config = dict(
    n_layer=17,
    d_model=64,
    n_head=2,
    n_kv_head=2,
    head_dim=32,
    d_mlp=256,
    vocab_size=5396,
    activation='squared_relu',
    norm='rmsnorm',
    norm_place='pre',
    norm_eps=1e-06,
    positions='rope',
    rope_base=10000.0,
    rope_fraction=1.0,
    qk_norm=True,
    attn_scale=0.223,
    bias='none',
    tie_embeddings='early',
    parallel_block=False,
    extras=['local attention windows', 'gated attention', 'exclusive self-attention', 'capped logits'],
    init='normal',
    init_std_qkv=0.0618,
    init_std_o=0.0106,
    init_std_up=0.0618,
    init_std_down=0.0106,
    optimizer='adam_atan2',
    lr=0.00336,
    beta1=0.9,
    beta2=0.99,
    weight_decay=0.041,
    lr_head=0.0183,
    grad_clip=0.5,
    warmup_steps=562,
    schedule='wsd',
    decay_fraction=0.608,
    decay_shape='cos',
    final_lr_fraction=0.05,
    batch_tokens=16384,
    seq_len=1024,
    doc_mask=True,
    train_tokens=139100000,
    steps=8490,
    dataset='wikipedia_en',
)
Each number is 500 + 25 x the weight over its row's rms, rounded and kept within 0 to 999. Layers, rows and columns count from 0. Numbers have three digits each. The size before them is the row's rms in percent of the matrix's.

# v: layer 14 attention value, 64x64, rms 0.243, rows 37-63, columns 0-63
# o: layer 14 attention output (transposed), 64x64, rms 0.25, rows 37-63, columns 0-63
# up: layer 14 MLP up, 256x64, rms 0.27, rows 0-19, columns 0-63
# down: layer 14 MLP down (transposed), 256x64, rms 0.263, rows 0-18, columns 0-63
v37 101:490478519502507462507453500489496509486503511465515498477504502546485441497458456429533485488480568505512474495514513500541499449512489506515491496483517493498502481497527469518472470478486491
o37 101:432511485509478504496508496488543461482520482507471535517507468469495504512523497556501509494501486486433538522518496537500529552499509491484492500478505487489505518500499455555518533524523490
v38 099:510535491490487495492524505542481551497493553495484512561531516563518499509509515512490492528519508488532522532508523482550508508557536520488484500475497511538514511497479506524492465471498534
o38 108:536438516542492483500489454498484491495502449499536456510496507455521471533530508496518472478487497536456533488485491532492462496470532500505529459503497518492485489508486487502513480551492478
v39 094:492479494490492530506487502513485500454480512526524525472520510463523526471500459502533487458468490514516526537477491531452494465508502486528480454495479511482510528487470504514546513532551449
o39 091:510513508538521530438540492480538483504491521502501464506528528517441467507493509517487516490514500499478486486501502477534518510488504510494515580492478462536502514517524527503488474458460523
v40 099:510561470478492486509518544539518505457487544534466505515510528493539515493516493508467502507517475486506464494536441548475496492455533479505472483484497477497484509517498517520534478501483475
o40 099:493447496509528540484479508478499490519524510456531480522494479531460493530514507508513494520499516548485523492477566440499475507507513528529532515525464499491496495518484496463530480450506502
v41 111:502523502456482538471473533498522506517516532528522495525494454462498524507495510526528492472483517491519526523454451529481471492485547505527510507496561530531522496451524515497520497490473500
o41 107:539528537537514484529491515493455479487488511519493493472490508490472445495484529504491541494472501502465464475533522447482526523493462488483488496519454506450479506477474483523509505466488537
v42 108:495537472541526526524512427493527474477529493490500461475505529523500517516455507499467513436519530497522519521493495510524477459496500486484509473513514536480502471542501489485504452517507497
o42 118:589514494495487488477516498465483545514495518504510541510504501511488511464513521534551474501513475498464546537509499482513520481539496552548508467481510511514476500485509519510507534495501501
v43 112:497449512552486476497485504440462507486515508520532520479462480467480473458495481465508514499490507501538552527480536504453475471529484540517508487488477478511510507490495510454485510499515500
o43 114:530567512482500475490529486519506442497494509511483479511547524524482477518520501486482524502517481467504472475488464530550521495490496489452522520516516490549521541522509472536482528524503489
v44 134:501480558445494525519526484466445527496531501541463505496499473482507490467468497542464493528481463503486554501520539505515482510489510508489517508497502475551496508506477510469498530507479519
o44 136:486503480561500484441496526533507502498477507493516471481492518517545493510512483469495499500516468509543433459500477506519496475526467485477513457545520532526507474504475491502516493538511473
v45 108:497438517533521459475513507485495511520485458490506487479467472515448467498509499470520506518460504520477519514478534445491498553532466480494509513483523520530503491458496484481486482471531515
o45 103:460541507466479510512458475514513457504481475542484507509502531498551510478483502489485483524482487459528492469499456564507514476485481472471490503458530494475501531505496506518473500545474488
v46 124:514510472496526534513468486539468483504484521470529539511517513487505509515501493499523490517494477482513513483490526477500537522524496479502494475496424487447480536492455510545521516490566478
o46 126:493448488491513540472538496508518509486482429499509464482523506493478482516498484482478514466513524479505499559481502521520489515452545489531486529495519491514508490504528554504482473481453517
v47 100:502505496543496509534514481452490481463528482518502494469438464469480475504456504479451520509507508478532522504538527480527490487500504519504495498501465493440480516547527513474481479500469488
o47 089:521528496449482503496495524521452488516503491460506526488531503536498527500543510485532510480556460502485494523473450516525525486500494499519515460524546521556519497488492490513522539502534503
v48 098:503510518430478480496501502529493504566492523460479500551533497528484477522503516540496492540486490492443473461513507489540527522487520491483519539488505471530510491491483500515485511493486535
o48 095:478449481523498494510490503526529511470487456507494496478464483464560512501479455473470501493483519507525507505510522505456440513523498477488468456500497534457496479475463470490502477519498477
v49 118:490523477537506530510515511494555469527470491489516498513459500473523541509476556551485510524540458484460520478455500493483483536514503501485513496529507525533474513476506525510494490526524531
o49 129:501517536479499491559508495492454573518470491512486490500521566524495493489491487445517486498479507517551487507509505473476508467501499515531500467477507499472514485497470523465496529469469507
v50 112:503505476490509519518501522449494488505507473490465514486466498467456491504469503481479525563531472475454486484546517503526482522500503524495503521503441489501433525476498530522471474505500497
o50 114:446489495461478522509486535518505500525492459479501509484518512536504521522517484438504508467516480522550508519488492489500519496498527443529505453515558529507550485514484478498498527501502525
v51 092:502483462550486517488513489508516505476479518552538530510537525478557557492513510494506491473510467514515504499467479516444487490518519510508483456510503498485536515493495523506534513528556486
o51 084:578502536507522491497535460479495492517492534495511445534522535516456476503494513513504504504500518509514500506503529485504494510482501542509503579484485471531486501513523530462496485467472509
v52 104:502495538467555516535499483517504491456514504553521537494542492503516526516475510506494475470476450514528524499510510494501495504514494466496487457500487518450489546482462478499527553502525487
o52 095:439466486538531525451497499519496510509490500475495457488508508494489457463512500502498502507543482488480458521504505496532504507490504503536473548496503477538496456511538549496476465480473465
v53 110:491464507512481540426524502485540490527502472503567505505460455473480491513487547504497483479484494504523493504471495495474500503502520542504506498537520523475521508490526500458490525518476544
o53 106:522577542491487462590501486539462476476474529488473524501502524487521511449471505489511521482517503495497471503494493494480513499511449488497480531501487502507504485498506494513492497454500505
v54 136:496486459537484455471555511498501526513476453499479485497475514526471493494588491500501533497503491516488507521524499478476535543506443483516494539479493515514511470513470485493512490491503499
o54 132:524506496457487512503457461496517492523521508513530528518502497511529563500466529483469493527474512506529530452471475505509481440483505496477509511475482510492498560518517518469471465535499509
v55 097:501514528490533481449523537518530520466498530511540516501472457537505481497462506488467462502477470487536520544501515480501482530524521498484472483470535509493506536464490471471500489483491546
o55 095:436503514515499512524455464531478441487481470483503464525504525479528468469531505482527487500513475497425485472490504524523491499487474496516519501494491478500487470535487507519508493476484455
v56 114:494515490513481464456478481516510496519490520438562501520517552546489492548513519499505472465514541498508451488494516500533524477524521537473492493495506478465516496509502485504457493516477512
o56 114:518486522488483466557527478493512489457483483497469500509498477430508527471499476550514498478494510488440558532521535523476454524512526512511509487486509482513490479499512473509484497491523493
v57 108:510526485509539550541448458529472495505529505481450472476520552531489518477483468498510514485503547504487511496494515478533538473494459453496514483510487478493521476502468485512508483487514482
o57 103:508470430501502511415546526457508528506484487536512522487480464518489503517483509540491475501488522470490519535516492526513518496516529523530515475478499517479483510481505526535476518529496498
v58 127:498481473498454527548515494496500512482485522500481492508484504530528490472471484504565505554473527484514471480490478486488480497514499481526500494528497487567494491471505521556522449521535484
o58 126:543504498558494534470491492465509506532518488521502510540501516503479489576500494502475487505503487538542532516501510513483532523467516507469515507455498515456526521493468487490548514484471518
v59 112:493458537456469514431511476526501509506512491534482511509521521531504487524494518526499464462454473530476478484498484540475523474456524507511480479502532494480525483510458498480519537510485509
o59 098:487491487562504505479510490528524458474482542478510501496480497479534527458468485547486516502495503495511509490508550471482469511554454520494479562522478492502483480509505489493481456472514507
v60 109:504438483530500513493481457488467477533504467493489505468531522464484497514511481452507497473509484521492473456515514463509507499482452488491518491513455475453519488516481500482510566523520492
o60 109:514505463463516480487545520523553488500487514505500516490512481513500545459465473519475494490528526481567487557518494532510491491507506514512457556502516496535504503499539529507475478511508501
v61 110:503489515484481456489520484502489513446503488482508514463475513534489463497459499487495479513443464501499450525534482517468507498486516480523448473497482471453458528489471489525524486520522476
o61 113:462492480524486579461463489497526457506518493471502492525504494490498529509520476522500533501545468506490524500477522502518487506517495492516508554478535481509522494535517495488504470424506503
v62 108:493499503459537560557493487531516500484487512509506471485526483487499488486475502507516491511463517519538505494478489488534464537504521450493502481509532521540527532459512454527512487516550494
o62 105:456493510563514490457477526477519520536492478530475493509486518489498451501497504506522462519516466495482458522511490533495520497480486505523495503444477510444482478470497526507509509483446471
v63 111:499507536481515482532491502528509519462507491523467458475459485538475481453522473490491515469451518520519527558505479509481496486473478456521501500491538526522531484503477465475518479461497498
o63 111:467513459515503521434455488471496487513533524528504541502490476512505472501495530508503494549500476473457502452482466494532525480526459506474533507492452494470477533493497503523492500511501480
up0 030:562517500502506473498552484501535467535463479520492476534476527508496518479456497526527454491532469555516490469494518510520498461503468507531523496480491506522500522505482486485497475541498466
down0 025:497507553491483453518500481541494496508454532518525493528496511558492539524509511510573474489506523504472468509474512516494527468490511474498504470511472532542505488521525497505455502493506467
up1 106:511476535481462508473514538502485497501484527479471507518423488507555498482481528513479484517502531505519512460468531525523462458510516518515525542503522494502498523514478449488523515519482520
down1 098:461504524492496496492478479502505544468458497444451517535510510501515483513518556508492533492506476540543550469530488511524493540496510545501482492508500466498523517469514524506474524502494471
up2 088:529490523473506438525531480488479500521467474498529481522521524492492498490486474518489507528488440506439500525476558540455516487476513505513512484517532503522462479517498497498528480496534487
down2 086:551463525521513476519522526515487514531509496511485503534504511545536485504424494511531452471502468545458485519478503512505474477480498525496516510506485514522469510518479509509532471470537507
up3 088:506537535513459467525508490522454452524496453489500478476504533496532486454478466498453485485512511526511510481479489535466481467468472487519519496513510510529473518472490517550484497475478510
down3 095:360497484505485504485474513460499513518536501489507476486511480505484498520500512488498552498484493474488522463491494473470484523505521500495490501511480488513512493490495484496518527479515533
up4 102:531502523498534501520494524506509515516488506505490524522463531476509419498488511452498502512471533495523527459496546517510493521485484521530534532497477520441501489521467491495529454518507470
down4 099:455503471467516541471495503521496500497514471495487480463492492491505525508493503472469530519512493454498488527445509520517509464492472499463497485522473443481530466459518483524494494435517477
up5 105:518469482456512495474525464534494476525459483518535505475478470494472551488525505518486499504468510554528496519485481504538499487507527516513523549534517467553496521499500475517503486500455476
down5 098:522490518490488524485482498552470479442476488512486533524510518515449479487477497498531501547495504559503506512477492444521516530495488525476481475459529502496474487468495491497517460518522540
up6 110:521521532483499467478482535482513442539449471516515489507502471511467504457461514467523465498461497518499511473519509499517454520499453499509506520471502518501517528480520492506474522509442520
down6 100:440488479494564534478488549481551442495545511490505526492505483526522478501505502504499483563515528459526463513492482520500516520510541463508498500495475494503499493496485493506506523488477507
up7 110:531486478516481550515513494457494492491447487472523491480523515482510493489498528514506506518517486528489457495534541518539530482500497476508522513496458503485496491493518430432464516493465489
down7 109:467504467452511495465464501503462522518518512498510500534494500463507501475499519462503550450498484509536512522528479479521513531504512486510473495496457492531498469519464523549526476524449520
up8 096:522467494484486491495461473522517478506488521511509517499497477500468510507524498499544451481483527539509525526476555522529478516469518485533529522494500509509452517462540542485444534518481501
down8 102:422504500501495516541493524503546487473522506509541478486500492543514449486481500509491536478549497537508515477520471488515485460515481513502471540488501509480513486503486454507541532501516523
up9 062:486495479555466475489527465494516504509476499479533451481512527492521527501526473537521499508534453536525504495528444509483481466513478515487497526507485502513456494526488458483541474519502470
down9 073:612505505490486509506496499465539530521471469515490514505530522495503489520535506488514500487502514503470530516476537482502491473513512508515454506478499531497491505498519497513436531509475530
up10 114:552538475500459464472483482504489480509459499487500489516457496526484506447496488507472501511515542497517526519498512505508472465476515478500511477500535530479492560544538452492521478491481516
down10 112:482471493496522518497465412492494521501476521541529506521509471511501484499510517503470465484489472493526435550500466504498500514533516479481427522468486511508509483519502487491507498490508497
up11 108:522497486463463539516517524530495494476445510503485497517513482477524484472528497517501473508483547547461501513505496543506493500483486507510540529522529518534496503446530493521485528478459448
down11 110:499502471452485488491484520537463474501470521516516442513518479539499467491502502521544496529530520516474522517509518521508437501487511527509506491520448481486554493483502480517533527515499538
up12 113:530493504534474489530519538552472456482444504472497470487473472502488483512502501509492497530512538494476463529470523526539488497495477563514528501514557507532486525513496481517502523493491497
down12 105:443475481510510513531513495538474523462502531501505465505505455516496470522511482541540471541520489469481512513533529516499523502461507479477550489541481471499519496487521498500498502455472463
up13 089:519547505502460508476513548497485484510498456470533498479526513516486494522495448499459502486489495537492505449491485516508494447517465499521550486475553483484489540505491474537498496485523517
down13 092:399493480495519510534503500538494471506500504500493495513496483488493510530530545528523443509491493511500526522479490473479508530435520492494497508480500451517495462498518487522498515492519528
up14 084:530544485504459472465517461482490475501510442514510461510518483490464478483517509532536529494506479480512487482517528509498470518519497481517500530479513497504501526562450485511527510549539495
down14 085:490510511504488526509507492488491505514518502528522501501465488485523506494489434506472473523492517536508481507456474476475523477494469518531474483530489476524418514517485542500471492463518561
up15 123:552459483504476539480511500496501500550461502528500468500505496527513449477510522467462494533446515489472504500495542500522499506560486521508530517499499470481448480499509497516509517488526527
down15 114:577507477514493488499490485488540524512519497491459502537503531513507471489472496519546504477465475471534521497478470520527524472467523527491522483553475476490492493504481470512520471448508502
up16 095:504502515505520501491504481498498504472501452481494442524476456489492479435461486504455471495547513513522518497453536503503522505493490530514525469455541501529483531493475482483484530506483471
down16 101:392497494499503518513507485502545525499519489493549541539541464502462477484488486509477517522527481471515497489492510495503493496499491478434487484494501486508496463492498495505537491498483474
up17 108:508500504458516504501532516532467493471482485443520497521460542479468509490492480503478467518516508505479492465529536501495460438517506492503540504444525492486459526490486500532489531528498506
down17 105:428490471508490475494501502566492493507518504474494508484491530512476483511472478504493513532482516505488522493476452517483522521512478497484495511487563440476479501502515527494541550506457499
up18 099:522515531460505511477540486510499505483478472513534501551458496503505490493499465543535482511477476489521506460542524536493507453526455524534514494539491524535478493539518503510487492498467471
down18 105:458518522513516594509509518495490524466500492548488506510495468521481520531506468502518510463494520496491501500500547529501527471498479487477497492528449533519479475519546481507503490485462513
up19 099:508488480493452485481477478509520484504479477483482499505554469508543483494494518493504450533513506508448483513497510540518499444504524496506537510557512481505459489543510488506466499548532491